config = dict(
    n_layer=8,
    d_model=96,
    n_head=3,
    n_kv_head=3,
    head_dim=32,
    d_mlp=384,
    vocab_size=1024,
    activation='squared_relu',
    norm='rmsnorm',
    norm_place='pre',
    norm_eps=1e-05,
    positions='rope',
    rope_base=10000.0,
    rope_fraction=0.5,
    qk_norm=True,
    attn_scale=0.336,
    bias='none',
    tie_embeddings=False,
    parallel_block=False,
    extras=['capped logits'],
    init='trunc',
    init_std_qkv=0.0551,
    init_std_o=0.0138,
    init_std_up=0.0551,
    init_std_down=0.0138,
    optimizer='muon_variant',
    lr=0.00971,
    lr_mult_o=1.5,
    lr_mult_up=1.39,
    lr_head=0.0426,
    warmup_steps=104,
    schedule='wsd',
    decay_fraction=0.453,
    decay_shape='linear',
    final_lr_fraction=0.05,
    batch_tokens=32768,
    seq_len=256,
    doc_mask=False,
    train_tokens=119200000,
    steps=3638,
    dataset='wikipedia_en',
)
Each number is 500 + 25 x the weight over its row's rms, rounded and kept within 0 to 999. Layers, rows and columns count from 0. Numbers have three digits each. The size before them is the row's rms in percent of the matrix's.

# up: layer 2 MLP up, 384x96, rms 0.217, rows 259-327, columns 0-95
# down: layer 2 MLP down (transposed), 384x96, rms 0.0393, rows 259-327, columns 0-95
up259 102:520532465532514551477544476485518520513522523495546516495511486474502494515512479525498534483489502497489511511526478527510536491471477499471532484479523526531518501502524465466491534513531517520467554486534491493506494507514495511474562471520474543500496484472486488492546525500558531444
down259 103:482504492488484471511494475485545484485465481520469513515522519508516454492477527462532521456508491499449499504505454528484429495517504541515530478514474480511500449491566543492524504498474448521504475525493492493519540527514487498495513489468504470479518544509490485518485512486486486537
up260 094:509508497498498475502505538545475510481479550473485536518475525534487470487484515523516476499490509513548478515586467486488477533469500483511495524547557533483478513486452460479497521487501497497481532466476499531515525509470489489535536489493480477499479533498498486475524533503488529522
down260 103:534471481502450513513496459474535484498506487508506513505485521493513484515499508494540518488530506472479504450494539481522513467480518507515479493478426516499490461492540493491518512518483535517591502509481519504482499498534493539481488490511530511530552504515489511556510487505479509446
up261 105:486547463497468492490483494552462491490522522484471522528520488509519486479514532527484474497575490534535527492506444516498511506459507506513478539490573509500494519480493513537504497511443482510494470485500523514495519486474493516493495483527514526478568519491509476518483492505493494544
down261 102:520464523519513504480526511499511491529484471509538496514516486520511484495483535471531496508512488452453478522471528512494517478488497489521484474501437482523517508441459518513528462506504506514453516516544492514490480549480530499515507446507472469507508476528463536461488507455528476529
up262 087:489518515467445516499506518490502486499494483484531532478507512463527509514490511510507525521503506514473497511478506501472491481503561478519432483565473467488461491492500506479538510475518511537465480514526484501473517478495519473561498497491488491536482545478527548509480559510460510479
down262 094:498468471520544510486484511526504519515495515512469492496511526544475504491508533501450486532494482504546516507532479499515513487506462502491548525503510482486527485501487504459475477564499477479499514528458452507538493498488497482474515540521526482487468460530467440509526441510509527520
up263 103:474524497496433494464514520506481486499470452477486521483493436487506485513469503531511493488522459513480530520528505494493545479475528491526532511507579519522496550520515532485505515488523461503480488497488482494481464495489515498503514436517538512465535520511460496511480490502499487528
down263 106:518563503500483509497532502484469492530461542517472466493535500486483510514449499495470464507484533476549523445516555491506480501527501518519508516487470530533512498476534469523499502468510487506539492520488536447528520507489513535534514498521473521481465508523501520457524517503474512487
up264 103:489514439480498480508503501530495479488528490504533480505487527496486521445520501559542480477440514469511518485494474500486504503535495530557485520490538489508532489508474437507502498482530512504545513473525504485523486469534494544544501527491458472512503494533493535479508496513495518534
down264 109:496465531490543479499546518539495507495473464511475516499482475496496531488494521515530506490519466486499511508507497504557482544464526527495480523512444544489475492518513526471460489468488485505452469513459478498450538527524493464458499510502497500474474498510495497549504504500481561516
up265 103:535535470518479493496504517525554514529536513487541503503496515514435508502506499502519513487517475486495513552520512494516517472499448572544521537503507477527475507498509496474480493505510472512448515492506490478490497490487525515475503450530520519509486497477451503431497512532493465511
down265 112:524525500464506507547472512455492505500480455525482507477534436455469506507477474516497498507482476478497522475508535489525502510445509516481500493496450484514483496482500522551508469458459475505467523495565457500498481525500464512534487489513489491494495503456464503514494454485488514489
up266 101:476522506470495449515508514481521512516524466475510512514482485489482499482491521524473521503468510497468524434512532480478499512475474453448476503467560508534528488491500495467513508512490549483479459485467478504527502446558472520507462487504475453491472500521488494480522487505512482486
down266 097:472541499495514515516455461484476483509468482499459489485516481493492466519538487489497522514517494518497486561502475502546519506483489549509523491477487515509488490534507551482463529442489518524514505470509506491531499540450478539481529525495481545531488512462488501496531508471526550479
up267 107:526470475532501515494509478491491503498468485515495526483493514486535498462490503447511531465524515500487533510453490515486524495471517478469510457452504493497521505489494529548505452514493524540500482557522519477455505471499531442508514472502511496497540515452466496495526525480444518490
down267 102:469522530494474475491515537515499503505517487516553513513510475543495512527478490543495482519453509491487509536530510487500525557515478509483478510504492484475474501493524512457496536520487506470478509504441497507471456510522484569475463522527517495463479488545507455479467498490535523472
up268 108:532507544527438486527506507488484468500460502487512527470545497473485490498479519469501476487538460515524500518480526493496454504515520444494471484503524493434514514482466522552463464490499507485530525528492510497504466504511489532560510468485518515503503479501526491501513484527497496552
down268 104:510534490518528549453475519540488458468535498461475515546470465493512502465488510549531505469502550468515581500491484529514531504502496524491482511503496491517490509511542478471525541499505521499477462492493502486524549486498489496480490516509458483508502501540482511495523512483501480465
up269 097:464470526536509497500504463519507515495497485515513519545498534449500520457498504494541503490487548507545502511463515475483516511465457473522496476483493456515495516498505463501511517543457488489507556488512486513462444481500499510523514514519478489514499525508528501515467485519479581486
down269 098:471494486451484482498496516504495507514510536504512500470464482517480499553490460524481512536499470499509482498528474517442468536489471518519508527498496528559478474514490529477466522481531522497481460534532528522542494544453504494531494490477561506477524492462481528496512501490514475522
up270 107:508493534497495514449498510469469485506477450453491500504500511533466458488497452530480488479466474526501462484541510507481456518448481482538478504469500501514503528474474475533524462506500496520507532517525470526518541481507451549520469501486485501491487534504496512485497552509476525497
down270 105:486507467495528496493479496522505469483489504519524511513508454483533479494505481504483488551498489460518527446460505494479523476506487524532475495519498430458491544497509477477488561475477513511504513495490508527417484522514487498514498515490521481542499506478487539484491457480549513486
up271 092:530433518497520493497422496521534531506485475501490466493541545496489506492499511535522489502503495493532476469562455469492466482447507530491504475478524507496490518504493490475506499460547485518481484494493505460520492496488542485517513489474498508479461489487454481463541485486483497480
down271 094:503542522501531514494568547504489531509520504489514516466507501496480519487496451524485482461481478502523515527445481473520525475512505449511496524517434484528498492486529479508517430512495524467505505509537499560478547473528481528474478525515498512486492522490483490497492516495496504517
up272 104:482435499455459492504541485524532523509483485460534492503498492496547482536498504510496469508524454507516464502491515483544472504483513512492474514481512491461468492517520460535480525506541482522500507446504536488524498488477550466537513477529489492499526468498530508549508501519541479504
down272 107:521488446496460498527435514488479500510487489462524504460542496520508491509506476541464510523467500511491495530506477482490530496485525524479484534498515499472491509492555518480472453475475526450499519503487502522521488462515506521569498550475517534505486497504451525513491487491505517463
up273 104:461462493499503527521510529475480476545493488499494509505413526515503523504510497521539499539512491529515516571471527461514488489455507499466519494496505514511523496484481533502474517473483524528498530523492526496486502523522495499490563461508486500509470555544476519523479465495511505491
down273 097:525453490523477518493522517525485516512468482504492450514523513491511479473514507547487444520451511513524496506479466505439512483500503472523537501484507475548486521519479518532527528531525494481520500497507496508474536488500543535463500492511466493489479434509532477484522514476532466535
up274 102:544486488531462525445564516496514509494468475486519496502504533493455479527465513513507498482529470511526480544492500454485493517495560500497463507454468511488495567513536488499502536477472527481489518539496478493486496482504522514500439488487497508479472457491511499489476486479494506508
down274 100:463499510501527516508482468526494524497459481541482534479516527505534499458515493509490493495485502496460518482452443548498559494529489548494510469513495493474523459455515509502469469494518479488505503487503508505514503509501451477481491489518552509464569540460512508537513499504498501497
up275 097:503466538503490519483549541547475529482477508498497478490514527498469468495462496525481529501465462472522485465517494487499472465471460494467492536503467512487500515503474464503497514517489474485485525493494499489508501463515507474466509516537453514510549498508464454430481486513451506523
down275 094:512511511494523485520483481469518442502504497490515471497524482495510481493522548483485469460577536527479528544470505505552510505539567484537477515478515500482493500494553507461498469504454504510481504474473498495495497512531524507468523513483536512481497483493456519528505529478513494484
up276 109:461542522503471497520492498524518467511546482476519486452551562513476484518466519487520483528464513534502481546494519484539478541485524501459505453520507504513481557487452482479509510491552468530525511489489517479526500503510509523486506506501490501521487530520469532492488487526490500527
down276 104:486515460502544484537527510463460455517539496544458482512516480493506474527526508527486485510474490459498520491473513520461498475519494477508521544516490538476491544482496491520493509493455548477481473503531519499497499485492477519498473524488512505490478487474477525489528575451499539495
up277 100:516474462473501477502504486486508504544495462409567514528492478473527522500524507483506521480506529483494491530515516526515561486516528503514491516508523502516489549467489549505484500484533476514460504496467536522516509483481492544480508463535504494477518496518501493523471473505506537477
down277 101:498534476484514473505503546534501506491515551535453467504495472497466497512479466517480532492481470567509507520465463471483473512478491459515511475500494494462552454507476456514509483522507536495511476509545445499496486495501501492515488502486485516518483471450513515456511529503481480505
up278 098:500477465489522553487490531471499514512516468541472481493488557492501467503479496496504535489535500464526479507532513497464505493493475569505513518525430496463513471493500464473502456483516456503504485462465480490494486446504480505476479478496525469491490459525484497518509496496505463524
down278 096:525517518515527470478514484486453487491474466491538510511495432489498555474540505483515473509480488509503515498487444489508501531484507477464500495463573516527521504528488484502547540518508559521503515510522479507526500558518531493541482489508490485508503541493491483478486508502498530518
up279 096:527518476452475467513528501525506508550483485494497491538535522509474471531505480513476473495518512440514525500505547463558480478513459518544496506498494502502469503485550515458519480518486493522430517489462490515507496508524486510490491485493471504468436467513489497507515505497503467507
down279 097:515525548532547536493468481461498483466506493493499537477468489467520540474528528507538501507480506538511484524494449506426511488485497506464481504515521523480522469500463477498491518490518507536526482464500536495517491479497509489513486479505502478554529533497540553473490506499526530505
up280 097:465493503449506442459500532493510511482508480500488467462478526510459469498511481482512508477511481531517552500522511497498493491535430434528472476455496491504506515477538489531494499481492513498482458523528471486462493486483519525494503526506537513533501500518505517463506442495491524492
down280 096:531470535504461500510542472551491494478509484527519527462485537467494535520515531486484512506525516485505463515483503510536497518481534556500488488538470530447520464501488556445511486513495508495490543505495499505512469511495516509507473510489506503448497504484493459540494555485484476517
up281 103:493512484504543505496478540532521460496488547483497513512507498459503489477494462511518456487517506480541508545497529508523467495530468493527488513468517534480508491525514492510511510459517490464461484448512489527494499514509508474494500552535550491480428550512525505496482515501463524528
down281 098:517541497484486489483520449472470518478507479477524514533499513500498507489513492533507525495460489501494456469510482489483505485475504483489537455514529496513456457518491491467510501543467512469514535497472444485536472467420554518493494486503447486507494517498483509485475475521531504487
up282 095:509471495501462479528501510521543541526540512513511497485501507517508520498512471398514469490514507523521533528507499513531465507484495540523542530500558476508507501510494505480537503539538502503473517521505503511451489511494508517447483494489496498491490533540508488465521528479469499459
down282 098:526489478519474501452484484532511548499516473487476506513525490501514515548515520515512453522471495535495518504467509443505486456498477504527509465479536496473452517484427462524511491502472512535519507489511497461537545499465506505501486513484519497547485500477526515507512509473512500449
up283 101:481502463516501503515490488504478470512493533500520572517493495548451492476521508489533471499475491504479550500568552518457501525491490535525501467515518506480504513462465512509491511489495528477494492451501508511523482473538467466503482512446504500459486509517512515491537512511457528490
down283 099:528487483509489513488534516470534501452541485481518435486488516489519470483525495499500545492526463501480498475482487538546510498485517512502525500473496553462514448493487486498501512500489494510501474518481472527474502512489477503486514538513533562530447493489487541534486493486550458518
up284 107:501488463510554484470475513498533495521498469484498456474528504484531494505562522465489526504513461495504534492487483481521522520542510545538450531518466526459480494488514492527508529527485486492465507461495508479535489461487543529461513513512480524466514488511518520500444503498494493473
down284 102:530506549514425507526569509482449527484512540547537475524463488504514529471488519531506480509514504485498478527486512525504477539477505490493482499461524511489522494535493518490465492495526511534524469545511495535501472530498502453504480475490483473507503506511532465507506485458495486512
up285 115:431508472492472489536511477488459519535500480510494540492489526476492521476539487503529506483529488492492524500488496506493496439487499506492500525472550532545505485503489506476532518502482518491466521503496486522506498502470537446525495442524513495495567515499443527535491517509482538503
down285 106:526501526504552537462490512528540507466514538511520462518521509503533497477488494471486557508496531516515480480537530504514504539510476490498518443499532504503488475465454490523529525503475463527537537487511511493482524472525504532491486529520493518518488501521466508504498475453434506478
up286 100:513524484520508512449534495502547492496527522516508487485534504507506470459521508504483474480484469470507491513475481483495495490452464473513522532509458489412540510542526511526493485504497506452493481470482483499504517464518478507512520529500500481475529471529465431494482503514475514527
down286 095:509470475447466492495498512478501497493489530481512543464513488469495545525523488478470536527492529534498522501517533492482482523489501522510484508472519500494493459450489508465535549513550464542456484529500513530500477503491529515501534500534492531520501481488475560494488476506498469450
up287 092:471490513527507551493469532488515511498446499490496475477483508521509444488498521515488523527499511502543493480500519546545442465538500495494476518521505487533506509479438505487513493533519516479549530495468470499510516530517530495494467486497484460502493541505478518506490549527470546493
down287 096:500498476494463481519532485522505497490523499498487546500490532492478550546476468499522503483526509494480497514472478500481503531476460509558503500481510506499481500499538438521512532474488461546488482491540526515526505486511441489517527466523528534524488468507544497514502441479506458489
up288 095:489521503476490533490523482515517496508534539519488497497491487431571500479487505525519508500576502525529457504464503528503532506527488501509491503463503514498522460545535537516512493482516484455497496449508498501497535494508491470487523510496521505493518491541521499504503465521549533547
down288 101:513485506500499492500484491488507494515512499523549486481501500549453487505542536509501494515462509493495512499534487488455506504531515528474455515520461501497469547472449517459491525489468556516474499509496489502508474462479486538501492515514513523560471511467508498487492562486437484483
up289 096:498529525502506496481551482493534498528517493535495519542477507543529460503537490496524500497511505479469504503510477465483503523450471521472522535507495488514535491497479552512538519523469535496492491529522496517492523501519561495511547504502563506472543513486481471495447524473525525509
down289 108:500493476504530503499478518493504522511495480510473499440486470473458491497517514470507497485500482497532541487517508534497497532514510468531484459498488519470453532457477489527501509493538496545475474551520500492476485461499484529493498532507510539503512473522502503542512458543456423492
up290 094:464495489478538517536509529459478498503482499499496510493494482509530511500485466574508530510506499483484487592472444503503469480496453476519505485488522543494525504553498475515486517494489469534503533500496553476512502528475529443508493482492501522501511530480501496525520482519515487510
down290 097:516497513484503498493505544506518519495444492467463542489481490474489568555445530535477509459514527489510466504491507514519499533521464496509506475456515489518518513477522486507478483487465485521528528524457523541512511490484519495477496540512476576502493511515478497507512503527483476484
up291 095:493504502459480525492520473486524502519536484501491506454516503502492509441489504524487505506501489515502524470512495508477494509530434517549478492441533515515488529485514441469508505486482476503540469510527525504489511444533495469554524537452466479539494478521522508506504492505535496522
down291 102:514495514514517506514484506533491516501464474494476454550529506475441531523563571505483471502490540499503521530506507494463534461513533496516506523514485480538490456497530535512505499507505515484474531522467489500525496496449529520481494489494492547499517517510521539506473521526471498474
up292 099:495531523474509493527463516514495469490534465522485472482505495570497491515507537491516494457539491454479487539480492487527467499520525473492480495501521501535491511524485491523491514564508513526502521474483501496466534516478504531517523430538517544469504497463484458539503504474511512496
down292 100:465481468531516470420546500507511528479541501481504507508520490481510504551521446503475494513514495473483518494512536513461482560491512480518505486496487493452516487508503471532494535501476467468531475485505456514495515523468501520523496484562485506516536508518503506460509482463511494514
up293 093:485482500506536491441475508529543499512486493525527483493494504486482501479520499514488491502481517476470517517545497457492427456526489537483507502499520500475499482483486503510531506477546494515452461486512488477434529550528571475518545510482523475476497506503494507504496498484495474484
down293 095:528516479525496450496512548492476518502519522449491475518508475489514474527478490475449480461535482519540490493489529480456522485501470474540514510493473516493499496486532505488468508521461485485520512519517497509509470534506483561527497544489549514470506459493516467450506499473502513543
up294 098:480491524497468493495478493514541527489509429472490464471504509488519451537584474500468542498498504498538520509546481459504522486511514464541500507527476498486476523499527525495530523483526495508465507507503485467494479511516516480508511506524500507530475528532490550466471499469528484504
down294 105:461535453456499484485500496460469463487481524504530510570529471523480508503481479573515465485485496515465453494501495517489505530511519503470499497486533503491483472477504525501499457529503503483468508519486491521502510455471508473489483467490482470505467559508491524515501479538497486466
up295 105:524496501474525489533450480494553503483544526501543490509461493529495520529490486532492538541484474490487528527504552505491527526491523475505467490476504501477545494476519492488490525483497513448509537504505524481505475476484517509451466494483525503523486511508479510525568484518491565496
down295 103:497523506514485503454560515483473468496455540479479500473526517507477523492489514485475476481529514513506507459485454501518508507504480483518505516484486471502474514503503547488479505511504499575513495508490480529519475470502488463526512511498517448514462488447526515483488489529487424457
up296 090:540541489469507484504525528499476529502522477506518490424492493529494484487477525539529487513534491500500499511540484435549497492487524484462511503546512524475526519489524465478528508478537466490523527504450521502486501514494487534518483455515492487495495508548528518502468455493513485478
down296 106:487447488497490445508477486487489522479465516538533494512516469486508492488501440465498513499510483524511523538474483502465531541521517508522522506490520531514496495464505533500495470531484484520474530495488532501543524518515475471498467482488517509458462459530521488522505531527452543453
up297 100:474497505510471483491513490488510480500458513484498473450493531482511505509489520511498469506467505465437513515473478491485481529454528482500501490513509509469599493469438471524486497509537512479541502541525468490460515495450461473507475500522484495506525497497488487499494517523488526481
down297 095:554482497496485527495479509468502529489514537508501511536472468493446515487502525500523509471524478519549501483509506510505521530528479472481510535495480485501412505547534530457486461473461500509485491498516512526526514502523474524483531482479485479491472523524483482476502502482534481557
up298 086:500498530498496479491504484489485519486453576484489509474471482473518496441498538468490482443537502477506490487480502472535450473492497498530511479521519518476519538477465486513521501455469521517498525499522479524492483517516531511498478496483502476521506470425470470505490548500486502513
down298 091:509502513497486523514484500508484514518518457524496514500476475535480516570475502515490520485482517487483459507463492531473520488469539483471472493470462536497452463484487509466487482558509519527572501524467515481507494508472485483475510499489497497463458498498567456490523485502485492497
up299 102:507542508523516526460484481495515474577468516541507489533495504505481498496509545463499469523528472501491500511496517489451479454529537554477484499496533521511528491492522499475511489548503566492512529470502510516519506498514549519499507498500510495493541508504438506502514494478469531501
down299 107:533513517473536479520489520501472526517496479528475498507525499544527490527496508514451547534460482494492492549493531539490476530497494518507523528459489521513538519524520521481493442445502508488502541478485528488528455530531518477485504499496481509511471489524528480437539495517502488507
up300 101:464520511513483538486505542541482492487570534517536533523477481512489506492468480481508467509484519488470461523490522475531503462465508513519499465488495485469477498502526453531502495520470458502475513528479470527482461485476500548534471498465536514509476493497525544463476487511502515519
down300 097:508539480482520484507484537453504500530438466509489460489486490501506492498505487461515495510527470524504537443510453545489520481518506477463516516499477520531559494503466491451490499499480510479542490484509506474495539493535514447482489499512475478556488506511495458494481498537501491517
up301 108:473515498486508534457541515524519459534505477497511503490511527482532473489503493483487454499464490501502445467449466483456511535538529479489543533463506504497448502487475497534516511501521509494515540512487496543511474489533490512532489535518486495495501473507498542490433499510519533514
down301 103:493493505515504480531516520477503506517490524522454491516424466508458489521536483460551511504506503514504489529500532518523472506484519472487458490509516472530524524559481523499518501496491479491518478457492487448519473525467499507456483415489504478508496523485520473504501490496510519531
up302 091:514505455463492504522508470490530507456480501544498565461499477494498484492488520483478470466499460537468481531532448469468491507491518518559511509473496492507517481511539518513460516537553517478478507512519505459503495527517490538507499503494525506497469533473494471490514543535500511515
down302 100:478536518506498499501481524509456496526529510505514461504461536473492508519566490511489523514469471495553523476519521497522507483523494486471501456494506523529475533491484510534489489485492506535500472502515518539465529526519540472503491477487558484492495439463513505517496537557480512529
up303 109:475470506492462484492491520500471517499480526525495537518502532501537495452472481475452472516521514501509514540537460495485477511487516484507508494441510494484494514482488516450565522540480517473445499541495484504507468534537489498485527447523492494502535478509470498491508499472494529459
down303 104:469495510509533523536496500471507487488479498486518489504535514507469472487535487514516501476481488508508488505466502553497523507526518517415506509526513495500531467474530457507534490472522503540481489555555501514521510525515528492481505457491490491477437481516497483447498463466503510471
up304 103:500527531477487526529496512479437503526450499473497508531502503515484506484491553488501495488544500493443499516470439512514500505508480484531493532482568474514516512493468479545479495461506497521502494504477485510495501512506555479481474530526514481510512545527497553479500539488473480490
down304 103:476434473488475469480474508471528542511500534504477510518467483495491566481543522461481510492498518501492471472510485476514491493477492511479545481520490516509465484495478531462509506548504499474484498523524481472527463524470460498518532481515544457482534487492473476476511456503518472504
up305 103:497538512465528504519487516484472508480524442492513544519482484499485508506550529519547500543528529476466494487496498501470509503532489495472485488450489532471488507480538506539476489534503510463515476510476494524463502489513447498544530514510514506450505467483558506455509517507493519523
down305 099:507500497520473475507522475492525492503494545487498493507507512485513492508493483489453497543485512535533529467486506477507505489456506497447500558535508450506498489478481473460499492506496517550462574469495501502500522513530484475515491485472514494541508553517453473539467519497532503466
up306 100:521543525482492496503460475488526523515495469471478531493434539496537539510511511518510497498505472484568471528514510487503514505504455502501515453521516522490511538525475500507518529505543487509465557493491465499508478500457553478473496518510501469533544491483525527486487525498528507504
down306 113:455499483472493508519452500499532523492493496504489463473548503456492494497518508481493485529489474500510539534445510480564480520480532473507462492512520501469513471457484490516529482458505467511509542526484525509526512527525474463507480523507504526491481537510524530473465455495510460526
up307 094:490537521526488521507479536490516480505503510523525460449532529542520469495490501546503471527502518498502512477478455462523482515523487511467519487512538513470493473520475515494502513465514488514531483462471493531522482555511492555541486451551495505514541511501473496538493485493462496489
down307 100:506463501511505449491538528478470506519468494505441518521451490438532522495521495473518510512478549516505490524484541476495509521522514507481507497448516495534524503471518495506485482464477541518477516533484519515524537491501539472493494514535547521499494499486519545535536519526530490493
up308 105:511495529471512546483521486503513475496510503449535520511484532446549483528473548530484474475514543512523515512481496524498501494470516506439518507512488435489514511483471477472482495483530475500485519484533502510461512504513508493520545524487538497504500459510527493483440546476489500491
down308 102:480485468510508488497479479517463538481467534544505536534461512518522493521539491449502515481495518503512497494521528477518439471502531480475492495543546517463520511511523518537494513499506537493483449513522478484514520514571477504496523437499488496492494506484504515519487505496553497523
up309 094:514505518547491510460501519486480513477500519558489527512467507482522479515487477460533519534499483456483527552508509518437526522484484517485511480491488521480553495469474441530524473498494509511474524481554499524520494461441473508480483498473505497516521471529512524505503524501482502487
down309 090:508492476478528495533476495530528484507550503475515518503544473486502505488534525516449503469516537499482498481506469473521495454517500491511528508478452522546530505485500560519515512516496487508498473521426523508520501477564522472508490470524533474475527526485474507512498479486517467476
up310 098:488532486469559504480498516491508495505459499510558497543506492514435509488506497524502544551484493458501535532503461535474495492489480484516507533489489536493477501529512554474501487536472491484509493507507482506527462510483477472502471521486558493480480515475521531521506501514552502537
down310 096:528541507538450501513476500489473523528531483497451516491494540531538479492514467518507491474503540517525447500471530470507499459507488498538509484486499469524516518501458529500498502493462506506469480526477494486502496472491509477495540480492440445532460462522476520509458527486499496510
up311 101:466523476508502526515505498537499523531473466469502481481470510505500523488471495496498442491481487514474479533528463543464510517487470491517491443531507507510517493479460483540505515509496564556493492528489496506506500516492499459472470461501489528458567541505524501488466520507496521508
down311 095:508486517509481477477494500508521516502507509522522515506566531469543504466519474504493555484496514519548480507469542481546501429504515469479501512544487509473467496489510513505519525471566490483515506512485498495499502519551492550547497544489485541497484514480482504485484503534490482497
up312 099:489525498496527509502539495522531523465495470501453500486484485471498513438516536508531525461521516504440532540483473463516540469485448494508491504517509517503527453505497486475538484508526517498472491510518525420523519480500486498502531497472522535487484501516523516510452498478521507499
down312 101:505486493526488487489465486527443489548504529485554476504510498504494485500493498515493499510473487476537476497533522538496457519486521485499502518481509516527485557508534472490459497506463490487468505501493457558486479540521498537493478413491484493516536524523462480488498473518482491484
up313 104:496521506471455517554473507496559484510531551511506473579544506545496500541531491468493518486505524480529467505496470512482489510492551493522498506505474448499483523489523524479500523525502527478514508518513489448469496494462512519495529492524521483483532529488485502494502497498492469541
down313 103:508463443501500508458524455501513489468515462439510531481473541465465485489473467507538538474490494497506523480522481467475545502494464487475509510487504539506516468483447490532538495506468495481525488518519516534495522502483446514487494505501509531476526486496534483512489500513527522463
up314 106:470505487480464511539515464539476491447532487463533505529518522494506513516504512548483532501485517490544502492508488478490547468491525481503516525463490529556483549475505494502499479521547485458465521422483513495525479477512491500502499492480527514520530497511521476486512519511536497532
down314 106:510498519532509523493491489523518488539452505455508508511517472502432455491502492492491478545492492470476488481471465488528453460480509528496478491505506495485527475543540514522493515481504528479480477514521512450486528535481545484509479534450525518504490511543524458505465480520522498473
up315 096:478528475490513500533504448560552530540485509526486487521501488498508457502519453490525477529541518468475528505533495564485506533506525522538522494511502484499509525489472495518479518564492533495526505508497467480479513507529513537511481497535506525544527503468470497475516490521480503496
down315 102:523478479483500527467507536435450499481481518507448480513498478493506513536485503513468511553462495503473492502493521500507494514483495467525464500507508505522494514476542533495489504497496445525520526465497516493478495496449525499489484516470536492489500486536545507581536539498522503517
up316 102:545473505515531508528505546555538473512445501494486514500495457488494520513486534477487543513498504457505506495513475520498514488499487502521460508467491490477528524502482467474540521581558512521516475494477513502515486481512519526496507514487462465490455471487526525513493509523509545501
down316 103:475490508516474518462509468497511515517523497475504477519544513481528473518550456532482495476510512513499463513512498492469530463518519484495520471515462538520451502523507498446500497468475504502487530536491516542502527491498513466517479499528538525509527512481525539486527533499491415474
up317 100:468511521488576538495484509523512484465467548512516492504515497518532514479515523508474515491507501517471518467528510451461496545483486515502499513475528521497515484499490532472486488530504531461487545425484530528522494510548524490529504501517508486485517496481456467534489484487514526469
down317 104:536523503521519500553487460504507504493430489552504547490516482472494504500509525517468484492523463513540510477525497484519463460473531491498526514503476508508504522496505520519508514445495483532520480529456471477516548513522477521554493493522470503529481485498506494488478535544495483543
up318 093:534483500507500511477466512500492510501521487491499526527469503472498524472476493482535536503527522495479515495474507488446519541484480480496517515472540436486547515496543498525477513510451452513496516473540475482501531520470538442541504502467514494507522494539469452520486479517512494522
down318 095:479481491463540492495519510504502462485474533543480497526468467497490516482483500542511478508435495531489506501426486490520530474467525530512518491540506523460505478482502499475534530516468574492489488545494486510499497500522492482467543475503515481496506531473521477479527529505501520475
up319 097:447484472517522492501526483473505463496531491467533504554504468521534463501517464495494478472535461542529464493504522488494516500513497524534464520487507525464494523499481528457526542464475481510486502505515496497485477520500548464452468507518527483479522503517537489528481550497521513519
down319 098:510476511510522521501464493512507512466488516500530489442520538526539479502507530543494469480507541458466486525474491540498438511506520487512531513497479508506498502505522444501520498511510494502495460521504492500508531490458452549498487506518513518521516510542452516495546432507474495498
up320 101:509501492500464509439517523499503484520510472459501487515496518450468520499514532509480535497459485530501485486498489472473529512487466512540436515537518544484484486518489477507535526504503484540478471502502539485504469461463475511480494512528534496493510509503518497520523483527457481575
down320 099:525497480505507499525494468508497490481514555522486473489496494538525483492479473494540499492535551453493521465472491534572499516493549474476522473418464490502518497480516529494497497502500551484513510502525474508492509536530490493489494494465459497506460481492492504468468501483532491473
up321 103:497507483534490546486546538470503469521495495491489490516545440472524477495522460533501482535522509447480492513464492527445528505501488503508488532487519542439528506493462497486518554508488519509486498487492526503513478493506495536495446504509484552495494523510520497521482510484466494534
down321 109:509464522456503449532483523501528517515497491501515517503497561502485501503479514476447512474509496518517555500504494479530451509504534487559492493551452499481438500515552513488471464484485510465511495524506491501487509523500503503506489496504508511480488511505469512469564452500519473503
up322 094:472473466467536499466505529539487469494529434493528522522483524515489516437530489497464480500504509541495500472492510510540499483506461516517533530508495481504463488459517529491474492472479492533493501490481488538525473508529484554542497495474501484471503524477520498558464500481501522512
down322 095:504503542511475514481537474456539486496527500483501467513496539510504482553480521501518500466541495497466488554515497463485494518511530459528488499524508527461577479503494458507493505524517514486517483483521499457495546462500510465468493522505528498498465488514509518463535538500490474482
up323 101:473501554490494489520516510436468483477520522503506509506486479480550531455531505490557533493476512529534514505473468516481516468501507510494525525461513521491569515506501481495452506509526530471493508505532522515489485495476485476515540517464489533534527461468535507494494527522527507497
down323 102:512499446531511480557502498530498489466479453461532507476523512484502504485519483505505429513515537502489502520506531451523507536472490484534447518518495485507511472539503497488488483499493464523490516485452451507528539488490514535517501493507511470494477502520447513499499509482483449528
up324 106:561492530480500515499542469503485478486493507482504488529504521507474481491539523528553488481516530513506513498476480489580492496512484517471457534501480487481546465497496471476470460517505497524483471468485489504484457477494508539553502537489489513492496539479494503543509462532500499533
down324 104:467505487496530488537445553492521479520521548493496490473514489479529479553456497501468529528496471496538459540506511538460503496517497497513475493517471485497466550497516515518489513498475534469492458512471484514490489474517532492496481502514520510512486441509501544477530505508540488462
up325 098:480451506484474516474486453550527488458527488492487497529503499507468460482481468514497500523458486482485516460475494455508494465470526530509518485537547464512476510514515456490509510528505516525431514489471496513497509473524500461526472457474514498555488471508516491501516513497499530506
down325 101:498507487491489491514470529517533505510495578492503494483513461492515515497464498463496518502486507505479488527497485530481549512513501459544465496506473519506496523468470551493421485462493496504507493496468478514518501506514502502515516521504487514537485492537534550561489463514522446491
up326 102:478524547493529525505477491516519459510509490498493492492523497567514507544502512540517522493563470503497497459477536469520507518505485473480496478506491484455477490489528491548463568555482469472533496500474495515492467494490499452497511466490485504499535511509492510492529468502524469516
down326 103:494476481465504465506517469481454527426512492476512450503494500474507511517504494476531532500508501527459516511487445500543467492502507509512529535473479545533495479495490511552509497482477501504473513486512469500473473481503479534491492478518492473505505507497448445477491560532499517479
up327 097:475499496499490473500514503488463514502477514519497506549497491534522472488495436458482517487499486473518483481504467473516490502510536499444500489498496467500544472485468516524496506524511487485478547490491473476536454532550464469537462520479486515481541487510520452506501564517533506492
down327 103:507503539478478526493504523522519492507515503485539495502499523482540541461504513490470541452512487467507511497483457468493494521498452513544481472498505527448469538477535489501510485477469500533468510497526518519486504496506552484468541494462470518502465457514477530522469507444521486503